config.yaml
num_hidden_layers: 10
num_attention_heads: 13
num_key_value_heads: 13
norm: "rmsnorm"
norm_place: "peri"
rope_fraction: 1.0
extras: ["capped logits"]
init: "normal"
init_std_qkv: 0.0173
max_grad_norm: 0.5
Each number is 50 + 10 x the weight over its row's rms, rounded and kept within 0 to 99. Layers, rows and columns count from 0. The size before them is the row's rms in percent of the matrix's.

# k: layer 5 attention key, 832x832, rms 0.0501, rows 743-759, columns 624-831
# q: layer 5 attention query, 832x832, rms 0.0494, rows 744-759, columns 624-831
k743 120:54 82 60 44 52 47 44 40 55 52 35 42 65 47 45 55 54 52 52 37 44 52 49 52 32 49 53 73 48 50 56 48 44 54 64 42 54 44 44 56 53 57 40 49 51 87 53 59 56 41 43 59 62 59 51 42 48 62 41 43 55 62 40 57 39 33 64 49 44 32 41 56 45 46 45 41 41 59 57 54 43 60 60 42 54 43 54 53 46 45 32 51 58 69 58 40 67 57 46 42 52 59 40 50 34 29 68 46 38 36 69 52 55 53 54 39 42 55 42 60 46 51 50 49 49 40 57 50 58 51 57 49 68 39 43 62 47 41 49 41 78 60 60 61 62 52 53 45 47 57 49 42 55 47 43 49 42 69 43 42 45 53 63 50 66 37 59 49 62 54 69 39 43 55 45 45 44 50 46 27 55 49 45 50 38 53 36 58 36 59 47 33 42 51 93 54 63 44 46 42 58 27 33 58 54 56 39 56
q744 158:46 51 62 46 61 36 38 50 63 36 55 64 59 35 48 50 68 45 46 56 66 52 52 40 45 46 26 45 55 57 56 60 45 52 56 58 41 64 59 63 44 54 59 49 58 59 37 50 44 48 44 49 54 56 49 26 39 54 36 47 45 55 59 63 35 65 34 56 45 45 48 57 37 53 46 50 35 42 47 58 42 72 41 48 54 45 49 50 44 47 54 29 32 44 52 51 55 58 38 64 42 44 41 53 55 52 41 40 53 53 33 65 61 53 48 55 49 57 49 45 43 61 52 54 60 44 53 61 33 31 57 26 47 58 45 62 49 70 36 51 44 42 45 51 64 56 31 63 62 60 56 31 65 56 52 45 40 49 73 61 46 51 62 38 42 69 69 42 36 48 58 53 59 40 43 41 55 39 58 40 47 57 50 38 48 48 67 42 28 58 49 50 43 50 55 47 43 55 36 56 55 54 58 30 56 43 55 52
k744 134:54 46 44 59 41 51 40 43 35 55 57 67 55 43 51 45 45 41 46 33 43 47 55 46 53 44 45 62 64 48 56 50 79 46 66 60 49 42 62 64 50 55 56 61 60 53 52 42 45 76 56 46 42 58 59 53 65 58 46 45 37 41 41 47 63 42 61 48 33 44 49 62 54 50 57 61 47 47 45 54 58 75 44 43 57 48 61 46 47 47 58 52 43 56 32 42 37 62 44 48 65 59 48 57 65 47 50 42 51 64 53 50 99 47 45 47 49 59 29 54 53 66 40 60 62 46 56 49 42 50 51 48 30 51 48 51 49 90 49 43 58 61 63 61 56 49 49 51 60 40 47 38 37 51 53 48 38 49 58 48 48 53 49 47 59 80 51 61 60 46 71 46 48 56 49 51 53 41 43 35 62 52 48 46 52 59 73 54 43 60 32 43 55 41 66 45 62 51 54 48 60 74 22 28 40 56 40 51
q745 140:48 55 43 46 57 46 49 55 49 50 36 41 64 54 47 57 66 54 38 77 42 47 68 58 52 45 45 45 49 43 44 54 53 57 40 46 59 58 57 38 47 55 58 65 51 34 44 32 45 53 47 42 70 54 61 63 56 53 58 56 28 50 67 40 55 57 50 43 49 35 44 60 39 49 36 35 49 49 55 53 55 50 55 41 46 27 33 60 42 46 64 38 63 57 48 63 35 41 54 47 39 66 63 40 42 57 52 44 41 57 47 56 34 62 58 53 38 36 59 70 50 58 50 51 37 39 44 67 39 29 59 50 63 49 58 41 49 45 42 46 53 51 48 52 52 51 67 49 45 53 59 62 65 44 38 48 50 60 66 50 47 57 40 49 40 59 30 30 62 41 44 52 45 51 46 53 67 29 54 67 40 56 54 55 24 54 78 51 65 36 35 37 72 64 32 53 56 65 62 65 45 43 39 51 36 36 31 47
k745 164:61 54 50 63 57 51 52 45 41 57 44 50 50 48 53 52 53 54 48 46 46 47 49 45 43 54 54 45 37 43 40 59 68 50 42 50 37 47 49 59 45 44 53 46 48 46 59 57 59 34 65 65 40 30 47 49 49 41 44 53 34 61 79 47 29 46 52 58 48 45 64 55 49 52 42 53 57 53 61 46 54 72 53 37 55 34 45 58 26 59 58 54 66 95 55 55 57 53 35 45 46 76 55 53 27 49 28 61 42 57 37 46 76 56 46 68 49 46 47 37 55 59 48 45 43 57 58 61 19 47 46 63 66 39 53 44 53 40 44 46 59 52 54 65 59 57 52 41 53 49 41 41 50 55 49 55 51 53 92 63 48 41 52 62 50 40 55 38 66 56 61 46 58 60 50 51 43 46 54 29 09 67 60 47 52 47 35 59 42 55 45 49 57 56 64 58 58 56 48 49 58 19 39 37 42 40 56 55
q746 166:42 43 70 48 43 44 52 64 31 42 67 59 56 44 45 60 37 58 52 50 67 59 43 54 51 64 48 64 57 38 65 68 47 69 52 49 39 65 50 67 47 52 46 53 54 45 50 53 44 51 43 62 53 36 57 35 43 47 60 53 51 52 54 50 50 56 33 45 50 56 44 43 53 60 47 56 26 53 49 54 63 61 32 37 60 49 50 61 63 49 50 33 48 55 51 57 47 46 27 40 57 53 51 64 53 58 46 60 47 39 54 43 55 62 53 50 45 62 63 60 44 48 37 49 56 49 44 49 44 37 35 53 43 33 44 25 46 46 62 63 50 41 46 55 63 48 50 69 45 55 48 47 27 46 63 67 50 39 53 45 51 57 55 88 49 29 61 51 45 30 56 67 44 55 56 37 45 34 48 52 56 36 50 58 43 38 58 52 41 64 55 70 63 36 59 36 62 27 39 36 48 49 32 38 49 47 44 51
k746 154:53 57 52 46 50 54 53 48 67 42 68 37 56 48 54 44 52 30 47 62 47 62 51 41 51 54 43 56 34 56 53 43 42 55 31 31 51 49 51 56 53 43 49 48 53 43 60 55 40 35 48 63 46 28 38 46 37 45 49 45 88 78 43 60 51 42 50 47 63 52 58 45 42 48 61 39 49 45 47 52 50 77 45 52 56 38 54 54 70 46 52 52 59 99 65 58 50 46 59 52 65 52 65 41 36 48 20 46 43 46 68 37 13 44 52 48 32 51 39 66 47 42 54 41 48 48 42 57 71 41 53 35 34 45 45 54 36 35 31 44 49 47 55 34 48 44 55 47 46 47 55 60 61 43 51 51 47 51 60 42 36 51 57 61 58 21 39 49 43 50 59 57 49 55 54 57 54 55 58 37 78 44 48 42 56 46 52 55 46 62 61 47 43 58 49 43 40 37 49 48 50 44 38 33 56 59 51 44
q747 152:42 48 47 48 51 42 49 67 55 70 29 63 45 49 40 49 31 43 53 50 52 58 62 41 38 60 60 42 80 46 66 45 40 47 45 59 65 31 61 50 48 53 45 57 40 61 49 59 44 55 52 56 62 51 42 43 54 47 44 50 57 51 47 65 50 47 45 57 49 51 46 57 75 57 49 37 59 48 47 49 52 46 68 54 46 59 40 51 46 34 52 43 54 35 54 57 55 53 53 52 48 58 50 34 59 57 59 47 49 57 29 57 74 36 44 59 51 60 37 30 50 62 47 46 54 62 51 38 46 64 60 52 50 43 41 45 62 51 59 47 50 47 58 58 61 63 42 81 41 52 46 31 35 51 37 52 30 36 40 55 37 61 61 46 59 43 53 42 65 54 42 37 65 37 44 49 44 56 48 31 43 56 61 61 46 43 54 50 48 48 51 44 34 55 51 47 50 70 47 39 64 51 45 60 60 64 59 45
k747 160:35 41 48 40 54 59 41 40 37 50 42 65 46 55 60 50 52 51 48 55 39 47 47 50 45 59 56 58 65 46 44 41 57 45 63 52 49 45 49 61 50 48 51 47 48 52 90 52 41 45 63 55 33 31 55 49 48 55 52 56 95 71 52 51 46 63 41 54 52 63 54 44 63 40 43 55 48 51 42 56 60 39 44 61 57 43 49 45 46 60 79 51 45 99 34 55 48 33 23 46 53 64 49 57 40 57 47 56 53 61 59 51 50 49 58 54 65 56 45 54 56 57 50 45 62 56 48 56 63 50 50 45 47 46 51 47 69 41 49 28 36 27 49 53 55 58 46 55 53 44 50 32 45 59 51 53 43 37 51 60 61 41 44 67 54 49 61 56 39 40 72 45 59 44 61 43 64 49 48 41 50 53 63 49 56 62 37 46 51 41 20 52 56 49 62 54 54 61 52 56 54 51 28 59 41 54 52 50
q748 171:56 44 58 63 58 55 50 39 53 54 46 45 67 56 64 30 47 58 53 41 40 33 51 36 62 37 64 46 59 40 63 47 48 37 50 37 56 49 50 62 63 63 48 30 45 49 46 51 55 53 57 56 56 59 45 61 54 56 46 48 48 61 40 57 48 58 52 46 53 47 59 45 48 54 54 51 56 49 39 40 55 70 44 35 48 76 55 50 57 57 47 41 37 66 39 55 50 52 54 62 51 40 50 35 67 54 36 40 74 48 60 58 51 51 38 53 48 56 58 49 53 75 54 42 36 56 35 48 44 45 34 49 51 45 45 61 52 64 50 60 46 56 50 25 34 54 56 38 46 50 63 45 82 62 66 48 52 46 78 72 63 45 49 49 46 32 60 35 47 49 45 44 46 57 52 42 42 48 42 41 56 42 46 57 46 47 58 31 63 32 55 55 42 37 57 48 55 53 67 66 55 51 69 49 44 54 58 58
k748 161:48 55 53 48 52 60 55 55 54 53 59 58 42 56 50 46 50 46 47 61 43 48 43 52 53 50 58 56 39 57 42 51 51 36 48 52 47 43 47 61 50 45 58 51 52 42 41 48 65 47 66 48 54 67 50 49 38 45 53 66 33 38 35 53 62 49 44 51 42 46 59 51 69 45 36 62 53 50 46 53 49 68 47 39 46 53 40 57 53 53 68 53 41 32 41 61 55 64 50 58 40 44 48 40 56 47 50 38 50 55 31 51 54 39 48 57 41 55 47 49 50 45 47 40 63 60 72 43 64 46 55 59 45 60 57 36 44 94 59 42 48 43 56 45 47 52 50 55 55 49 52 21 56 52 56 48 43 43 89 54 47 42 38 54 46 37 53 41 61 52 45 57 42 50 55 47 47 58 43 42 41 44 46 49 58 29 65 51 59 54 31 56 48 49 27 51 39 48 39 62 52 04 43 03 49 53 51 58
q749 149:46 51 55 51 40 43 48 51 51 50 53 47 27 53 36 30 32 51 50 62 29 52 58 55 54 42 54 50 46 46 42 44 44 69 55 42 54 34 44 43 65 65 59 52 41 45 67 67 55 58 37 33 57 65 48 64 60 44 53 55 54 68 49 41 37 41 64 59 59 38 23 40 57 48 49 27 64 50 52 59 62 44 55 42 58 42 47 63 53 57 41 49 62 68 61 47 27 57 38 50 57 66 34 41 53 69 69 54 32 54 56 48 49 56 59 34 47 35 47 35 47 55 50 58 43 35 54 46 20 63 57 47 66 42 64 38 51 44 46 57 37 54 54 57 55 50 50 56 62 63 46 49 36 51 36 50 52 43 29 52 27 70 43 72 40 32 46 61 54 45 62 38 74 51 46 46 48 61 48 60 56 60 61 77 41 71 52 58 58 45 55 58 61 47 49 53 53 70 35 46 44 61 54 47 60 48 54 35
k749 152:58 13 36 62 44 47 53 53 59 44 63 38 49 53 45 42 53 53 53 66 30 48 58 42 70 53 45 64 54 57 53 53 51 50 35 48 44 47 49 49 60 48 49 58 55 51 65 52 71 50 30 54 48 69 43 46 43 41 37 52 39 61 32 55 52 50 46 59 57 41 51 49 50 57 46 37 57 57 56 51 43 69 51 48 51 45 44 56 53 38 28 47 49 53 64 68 28 66 52 60 61 52 38 42 59 56 38 52 42 51 55 54 00 48 49 35 43 47 50 46 58 40 40 43 56 44 53 56 19 49 54 20 14 58 57 54 46 52 57 49 63 63 48 53 34 46 49 52 55 52 50 48 61 51 46 42 53 54 36 60 50 54 47 54 44 20 49 53 33 49 34 54 66 60 50 51 57 51 57 43 72 51 44 58 36 55 20 49 46 28 41 50 48 54 31 53 42 45 37 47 50 63 57 79 43 47 51 46
q750 172:50 43 46 53 45 49 54 47 54 52 54 60 48 57 50 55 36 53 56 58 39 60 42 47 58 58 63 50 35 52 31 59 35 45 50 59 45 19 36 40 47 38 67 67 38 35 57 67 52 42 30 61 55 44 48 65 40 52 41 50 36 51 48 43 38 49 43 62 47 60 55 66 49 45 47 66 42 58 49 55 44 45 46 42 67 49 57 57 40 74 39 46 60 54 57 50 43 57 35 48 64 60 58 51 49 31 64 43 63 68 45 51 68 55 53 52 44 52 46 67 54 37 50 57 57 71 58 49 56 59 46 38 39 49 42 50 75 48 37 47 51 50 78 49 51 49 49 31 48 41 52 44 44 43 57 43 40 58 42 40 55 57 33 58 42 57 25 54 45 53 52 57 51 38 55 40 50 63 45 45 44 48 44 59 40 59 57 59 47 35 69 53 49 29 49 58 43 45 71 45 53 63 57 40 64 37 43 56
k750 168:53 48 54 52 49 40 51 57 52 53 36 40 45 50 53 50 58 49 50 62 45 45 41 57 58 55 59 53 54 62 49 52 51 54 56 57 52 42 44 48 57 50 54 49 44 52 32 51 60 50 54 50 46 60 54 55 50 48 40 45 30 40 43 54 00 39 61 48 41 45 52 44 61 40 56 38 62 60 59 53 50 53 44 49 46 61 56 51 54 46 40 40 48 88 48 42 61 56 56 56 56 63 44 53 55 45 86 55 50 44 35 57 50 50 52 27 62 52 59 72 51 43 54 54 51 58 59 53 99 46 48 25 37 66 55 52 47 60 49 58 55 58 43 53 55 46 50 38 50 60 43 41 48 41 52 46 42 55 46 50 48 42 42 45 51 79 51 53 45 55 58 54 46 45 49 56 86 49 54 61 59 58 44 55 52 45 99 40 56 16 61 39 45 40 27 46 42 61 62 45 54 99 53 52 56 50 52 44
q751 172:38 51 60 46 56 54 42 41 50 55 46 49 64 38 51 51 62 57 44 54 53 34 46 43 51 48 38 42 56 56 55 56 50 48 43 46 44 41 41 48 50 52 71 78 48 33 48 58 38 52 56 46 26 58 52 46 35 45 50 51 54 68 54 53 70 48 43 67 45 49 40 54 55 40 52 50 48 42 62 38 44 44 50 58 30 36 51 51 39 46 39 57 60 66 49 45 58 49 49 54 66 45 50 57 40 44 32 52 43 45 64 56 71 63 53 53 40 63 52 48 50 70 53 53 51 34 50 45 44 45 53 55 49 40 48 62 50 50 53 52 57 57 48 48 45 50 57 49 53 55 52 55 47 52 44 17 45 43 37 33 43 47 58 68 45 43 53 36 53 36 46 42 43 50 63 46 48 54 59 61 54 50 67 54 62 56 60 61 49 48 44 51 68 51 55 42 64 64 48 54 51 28 49 45 59 45 70 46
k751 167:55 38 46 60 42 57 42 44 42 43 56 36 50 48 50 54 50 68 56 59 68 49 46 46 44 52 51 49 42 52 46 52 36 42 43 31 49 53 47 53 44 52 55 49 45 32 67 60 59 39 58 50 50 51 49 57 58 45 56 44 01 66 95 50 77 47 53 43 57 51 50 61 52 51 51 39 58 45 43 55 53 38 60 50 52 57 42 53 42 50 40 49 53 51 48 53 54 55 37 45 66 60 52 57 35 56 35 48 50 49 61 48 90 56 61 56 59 56 53 59 51 57 53 57 36 50 49 48 74 52 51 46 53 53 53 60 60 73 52 50 53 37 52 52 54 42 50 28 50 49 44 48 60 57 45 61 43 36 14 43 58 39 51 69 49 61 43 50 52 52 46 50 67 52 54 48 45 50 57 53 63 54 60 44 39 46 56 51 47 20 57 44 46 49 75 61 50 70 33 54 51 58 49 39 55 60 57 42
q752 173:44 46 68 43 41 26 44 52 72 48 62 54 47 49 47 38 59 41 40 49 45 58 50 48 41 55 47 66 53 43 48 60 51 41 45 42 61 45 66 45 74 57 65 53 42 58 59 48 43 52 42 40 61 40 67 50 62 71 53 33 53 47 41 60 51 66 54 30 51 51 47 36 45 48 56 56 56 53 62 53 53 41 53 51 68 53 54 57 54 37 43 38 49 57 40 43 49 50 50 54 72 52 47 44 53 66 40 42 56 51 52 52 49 39 39 73 50 58 37 45 53 40 54 47 50 48 63 41 65 59 59 46 41 46 47 51 40 56 36 59 36 46 61 43 49 56 35 53 50 53 38 62 55 52 52 44 51 39 35 47 55 52 60 58 34 70 60 41 56 61 54 38 32 63 36 45 33 53 46 44 42 44 45 56 55 52 60 44 47 52 55 60 53 42 71 48 52 54 56 48 52 68 81 35 56 51 45 46
k752 159:56 43 46 48 51 50 63 44 62 48 40 45 45 52 53 37 42 48 49 47 52 55 62 42 54 45 57 57 46 46 48 58 58 45 18 50 49 57 51 51 50 53 43 47 54 48 77 57 32 45 38 51 50 25 41 50 46 51 45 55 20 59 34 60 34 56 48 63 61 42 51 50 49 59 57 47 42 42 48 55 41 58 44 50 43 45 53 41 41 49 50 49 57 62 56 60 43 58 51 39 55 58 49 48 47 55 29 46 43 49 51 49 68 48 58 61 53 50 40 44 50 45 50 44 61 48 64 52 99 46 49 48 50 58 48 52 37 65 48 42 50 43 48 42 43 55 58 66 51 48 45 64 48 48 49 42 62 47 10 65 48 64 47 43 45 57 45 49 53 54 54 46 48 61 53 48 55 53 52 60 31 54 61 45 44 61 77 52 48 66 51 48 62 61 69 58 53 45 58 50 40 35 53 46 53 43 51 49
q753 169:58 52 35 82 50 50 63 47 51 60 56 44 54 58 58 53 42 62 45 42 49 52 45 56 66 36 40 59 50 29 64 53 54 44 47 56 48 40 40 28 68 46 58 45 53 47 58 48 64 28 52 72 76 69 50 42 56 50 60 58 61 32 49 39 48 48 69 72 42 60 54 50 74 39 31 59 36 40 56 53 58 53 31 54 60 40 63 43 56 39 56 37 54 41 58 49 44 53 47 41 48 53 53 60 44 27 52 56 42 57 31 51 34 53 64 50 57 49 63 58 41 62 53 55 38 48 53 46 37 46 54 56 62 42 79 51 52 42 43 28 55 72 67 68 58 48 63 41 58 36 69 46 43 47 57 64 54 50 51 30 70 63 56 56 65 41 27 56 43 38 54 57 44 45 36 49 51 53 47 57 32 22 48 54 62 21 62 70 41 52 47 37 44 43 56 49 45 61 66 53 45 60 45 40 39 38 50 50
k753 167:48 53 59 48 53 53 43 49 50 49 60 61 57 50 39 78 55 60 47 36 46 54 43 56 43 53 46 57 38 47 47 51 58 46 22 43 50 39 41 40 44 47 45 54 48 60 69 48 69 37 58 47 74 86 50 53 71 53 45 44 79 41 54 45 51 51 48 60 62 39 37 60 54 45 64 44 51 59 57 49 48 47 53 46 45 46 53 57 41 53 81 57 55 00 42 47 56 50 55 49 44 46 37 42 40 45 39 53 48 38 47 42 34 56 46 78 48 53 44 65 51 50 56 58 46 52 56 43 44 52 51 37 75 43 51 72 55 37 59 48 41 56 53 56 56 48 58 54 43 50 45 64 40 54 50 48 46 56 48 57 54 50 56 52 56 74 47 43 43 50 56 49 53 50 55 46 45 49 51 40 26 67 50 46 71 43 66 44 56 52 51 50 51 42 54 53 52 59 25 56 49 93 39 09 52 53 39 54
q754 172:43 45 37 56 33 52 39 40 47 31 52 52 38 47 34 33 52 44 52 68 52 51 54 62 49 64 58 62 66 34 38 55 45 61 49 55 45 41 55 53 47 30 46 46 60 48 47 43 40 48 49 66 56 51 46 56 63 59 59 34 66 60 54 49 46 39 47 53 44 51 46 61 48 50 47 65 45 56 42 53 45 30 49 43 51 58 68 45 43 56 45 58 54 64 71 68 68 35 43 51 55 38 57 35 36 52 40 43 52 53 70 35 67 52 50 54 52 38 47 63 40 49 61 45 53 46 46 58 39 46 37 64 44 61 41 68 54 38 45 45 62 74 66 74 45 52 49 57 46 45 61 58 63 50 28 69 37 58 27 49 58 47 41 52 56 58 54 55 63 41 50 56 49 66 42 64 51 58 63 56 46 27 72 30 53 50 53 67 39 49 39 58 60 62 42 35 40 35 40 43 40 27 47 44 43 55 36 54
k754 167:38 37 45 56 41 50 42 68 46 47 54 31 49 50 42 45 40 71 40 46 56 40 52 53 61 46 47 67 70 42 55 54 42 54 46 49 48 49 43 53 49 54 49 57 47 36 32 46 59 66 59 56 46 55 51 48 65 51 48 47 75 71 56 55 55 58 49 50 48 34 47 50 42 43 44 57 66 55 45 43 46 56 44 39 56 57 55 50 39 47 64 50 41 10 33 51 28 59 50 52 56 57 35 37 60 59 25 53 50 53 59 58 62 40 50 39 54 59 42 55 48 53 53 57 69 48 55 54 41 53 48 51 28 61 53 54 56 29 45 44 64 51 45 46 40 37 42 57 47 63 55 37 53 53 45 46 35 62 00 58 53 53 49 46 42 32 68 52 51 52 65 51 61 52 50 52 51 50 63 62 47 54 74 51 61 47 69 49 45 42 48 51 51 45 47 49 38 46 45 44 46 24 48 66 52 47 45 48
q755 182:43 46 44 51 49 65 50 50 48 52 59 42 44 56 62 61 51 46 54 50 57 53 56 44 39 55 48 58 59 59 30 53 65 55 52 37 52 62 55 53 59 44 47 61 45 31 55 36 26 52 36 74 55 65 59 61 64 57 55 54 58 42 69 51 53 56 63 37 45 37 50 46 47 62 49 55 57 65 54 44 43 54 51 48 36 44 22 50 48 62 47 49 53 52 65 44 63 49 51 58 24 42 58 51 61 50 54 51 42 59 48 36 49 50 52 64 41 49 41 57 56 49 49 57 56 61 62 45 69 56 65 38 43 61 46 36 53 59 60 50 48 51 39 60 47 51 65 50 30 37 45 52 53 76 38 44 67 46 51 44 45 58 59 30 42 34 38 26 41 60 72 43 58 54 54 49 58 28 62 55 33 47 46 60 44 53 71 45 55 52 56 54 49 66 54 57 43 44 35 40 46 62 52 42 41 45 55 58
k755 171:46 52 47 74 51 45 52 51 50 51 66 47 47 47 43 59 57 43 45 56 47 42 54 62 56 63 52 42 58 52 37 55 62 41 46 45 51 52 49 47 48 55 44 57 55 45 53 47 15 59 53 51 46 87 54 49 49 54 57 55 63 34 63 53 68 56 51 49 47 68 43 59 57 59 60 60 49 54 33 38 57 60 52 47 43 44 33 49 52 57 20 47 41 34 56 54 44 58 46 48 38 45 48 36 56 46 70 47 54 57 54 49 54 49 37 57 44 44 58 67 50 54 50 49 47 41 39 42 76 48 38 59 45 42 53 57 77 66 61 55 58 38 45 46 57 39 49 42 38 44 39 49 55 48 55 48 53 35 33 38 45 53 57 61 44 83 58 53 41 56 80 41 56 54 41 52 61 47 53 28 28 53 39 69 44 53 85 55 52 61 39 40 45 50 53 54 66 29 43 49 34 42 60 69 49 58 52 45
q756 180:45 58 44 59 51 57 53 68 46 57 43 57 55 53 45 40 66 56 51 55 50 58 65 50 68 64 48 44 57 47 60 38 46 64 52 55 47 70 56 60 45 45 56 55 69 62 51 45 58 47 51 33 39 37 34 55 68 53 42 64 57 39 61 56 67 44 49 50 50 58 45 41 58 49 39 51 52 55 51 51 63 51 59 40 75 47 39 29 67 48 46 47 40 55 60 52 54 43 54 51 43 58 64 43 37 50 43 43 39 63 41 52 56 61 57 39 50 66 53 52 55 54 39 36 32 62 58 53 75 50 48 49 45 53 30 44 39 48 47 46 48 48 36 62 50 51 67 44 54 45 38 55 47 33 32 52 35 62 43 56 51 57 44 62 30 40 44 58 48 40 53 43 70 47 49 52 50 42 53 54 62 57 46 47 34 54 48 64 47 44 40 34 36 51 51 53 43 62 64 54 33 55 29 56 55 52 55 56
k756 167:53 57 46 68 49 55 61 45 46 41 39 47 47 53 50 55 63 45 45 44 51 46 45 51 47 56 45 47 43 38 52 56 54 37 61 54 58 47 51 46 56 48 56 56 46 27 59 49 57 46 45 47 54 42 53 51 60 70 55 45 45 34 99 47 99 47 47 57 59 39 49 58 62 55 46 61 59 56 53 48 45 27 46 43 44 44 57 50 45 46 58 49 53 80 54 52 45 63 38 51 57 38 55 49 39 43 74 47 49 55 29 51 58 52 39 58 51 54 57 43 45 51 44 48 56 52 50 56 99 47 49 58 60 64 46 48 59 48 55 50 24 65 48 66 51 49 43 55 53 57 57 82 46 55 51 54 56 64 54 51 52 56 61 47 60 28 40 40 36 52 39 56 57 42 46 47 43 45 46 54 46 57 53 54 46 51 34 50 46 42 55 59 47 52 26 48 44 56 28 45 54 23 56 93 51 49 40 52
q757 182:71 64 52 56 46 51 57 57 38 58 45 52 59 57 68 47 64 56 51 54 42 53 27 41 35 42 56 43 46 47 44 55 52 46 42 55 46 50 49 43 48 44 58 39 52 40 40 62 54 57 28 57 63 38 52 49 45 52 71 60 55 59 43 51 39 54 39 45 40 58 49 59 54 46 45 57 52 38 38 43 45 46 58 43 50 56 31 34 56 58 54 59 71 60 40 64 62 64 50 69 70 20 59 41 58 47 57 49 51 47 50 45 33 57 37 42 39 63 60 59 46 58 47 43 45 50 47 36 58 38 26 51 46 53 34 61 43 36 60 44 40 59 32 43 47 50 56 35 50 54 51 42 61 66 30 45 53 48 47 56 54 58 36 60 51 51 43 55 47 51 49 34 35 39 63 44 49 50 66 46 42 43 53 67 50 47 56 53 65 55 51 53 56 44 59 47 60 43 44 63 42 50 44 51 46 38 67 53
k757 180:51 57 53 68 54 48 54 63 49 54 48 49 41 50 45 63 62 53 46 58 30 44 52 51 55 46 56 48 52 60 52 42 55 45 37 56 50 49 46 46 55 52 47 53 51 57 39 43 62 56 39 40 69 29 51 58 53 53 48 42 58 62 36 57 38 50 47 50 46 48 54 48 61 39 33 54 50 50 51 51 37 38 54 46 44 49 55 47 44 47 68 50 34 98 43 52 44 53 55 54 49 43 52 43 56 55 64 58 39 60 48 50 99 46 50 34 45 44 53 58 49 52 52 42 69 58 46 52 23 43 50 47 48 55 54 51 48 42 52 64 39 59 45 46 59 52 50 56 42 52 59 71 55 41 50 50 57 41 24 51 46 51 38 45 60 56 51 49 52 58 35 52 46 52 55 52 62 50 56 50 42 39 55 58 64 60 50 50 48 53 42 54 42 50 55 47 50 30 53 55 41 00 59 64 44 53 48 47
q758 174:56 45 66 53 42 55 37 27 51 49 45 35 47 43 58 59 50 51 56 57 49 42 55 50 50 59 53 43 47 57 46 45 68 47 42 53 38 46 43 43 51 61 39 66 47 48 31 53 46 42 58 31 40 58 36 49 56 33 66 55 76 52 54 39 66 42 68 45 50 43 58 36 39 43 52 44 44 34 60 51 49 72 49 37 46 63 56 41 59 41 68 49 36 57 37 47 59 56 76 47 45 49 59 63 50 48 48 53 49 64 31 43 54 61 37 56 48 61 46 35 64 38 48 35 58 46 46 51 57 51 45 60 58 50 50 44 46 44 55 52 27 59 39 52 60 65 40 41 53 39 47 49 53 23 64 36 44 50 58 56 58 52 65 78 53 47 41 56 48 55 34 48 55 48 63 40 50 61 40 46 47 37 45 55 44 53 62 50 68 63 50 58 55 47 55 44 57 20 33 44 43 33 60 53 51 49 41 35
k758 168:54 38 55 49 43 37 56 49 55 46 54 56 45 45 50 44 56 49 50 59 62 49 43 57 48 47 50 23 58 42 47 52 64 35 39 48 43 62 45 46 53 53 56 54 57 44 57 51 42 52 57 50 46 62 41 54 62 48 50 41 68 54 49 48 99 34 50 46 41 57 42 51 57 42 60 43 55 49 57 50 49 65 40 45 55 59 62 57 44 46 38 42 54 91 40 52 47 51 56 51 35 70 43 57 45 46 41 67 52 51 24 44 99 60 45 65 37 50 48 51 49 46 51 48 43 49 44 56 33 50 46 44 50 41 55 50 53 14 39 66 58 45 51 59 44 52 44 49 56 46 45 53 46 52 46 52 43 41 99 63 44 50 58 49 32 48 41 45 34 46 30 55 43 53 48 60 56 48 60 40 50 65 53 53 77 48 90 47 46 44 48 49 49 40 51 47 41 40 67 48 54 76 42 80 51 55 45 43
q759 181:39 50 47 49 57 47 62 28 49 45 64 48 36 25 40 46 39 58 49 56 60 55 42 50 51 58 43 55 39 56 48 49 47 60 46 44 58 52 56 36 51 48 53 75 34 46 67 49 66 48 56 52 44 41 40 38 55 65 48 54 45 46 55 42 21 47 48 53 47 53 45 55 50 53 65 47 38 43 53 31 42 55 56 53 45 40 52 59 61 49 57 33 52 54 32 45 40 51 44 43 58 60 47 62 61 37 64 54 35 44 41 43 33 42 39 68 51 50 73 66 60 41 52 37 55 51 57 46 47 52 54 49 44 63 56 55 52 40 56 37 45 57 52 43 65 60 51 66 39 58 58 65 41 32 46 48 52 60 61 45 51 44 57 64 62 62 59 54 59 44 64 50 31 53 63 31 50 50 35 42 63 47 48 38 49 39 56 45 37 51 56 70 48 48 47 54 55 43 39 44 50 65 56 72 60 45 43 53
k759 173:47 68 48 44 51 46 48 52 46 61 52 46 43 55 41 40 52 56 47 48 57 54 47 49 46 54 40 57 55 54 66 46 50 63 48 41 61 57 43 48 42 43 45 51 51 55 71 52 65 50 33 58 67 57 63 49 63 62 48 51 50 50 51 53 18 43 51 51 40 44 43 51 52 43 56 52 60 46 50 44 56 52 43 54 39 42 48 47 39 44 52 54 32 42 26 53 44 40 49 45 56 48 53 43 54 54 85 55 46 50 40 52 50 51 49 44 62 49 48 45 45 55 53 49 59 50 69 47 70 54 42 74 50 58 48 34 54 99 48 50 60 70 43 55 56 43 49 49 50 49 53 77 46 42 45 45 46 56 95 68 53 55 50 35 50 78 61 50 42 48 61 49 44 54 50 58 49 50 47 46 47 50 51 55 43 46 55 46 43 51 52 56 47 49 74 56 48 42 51 47 52 67 61 75 45 35 56 47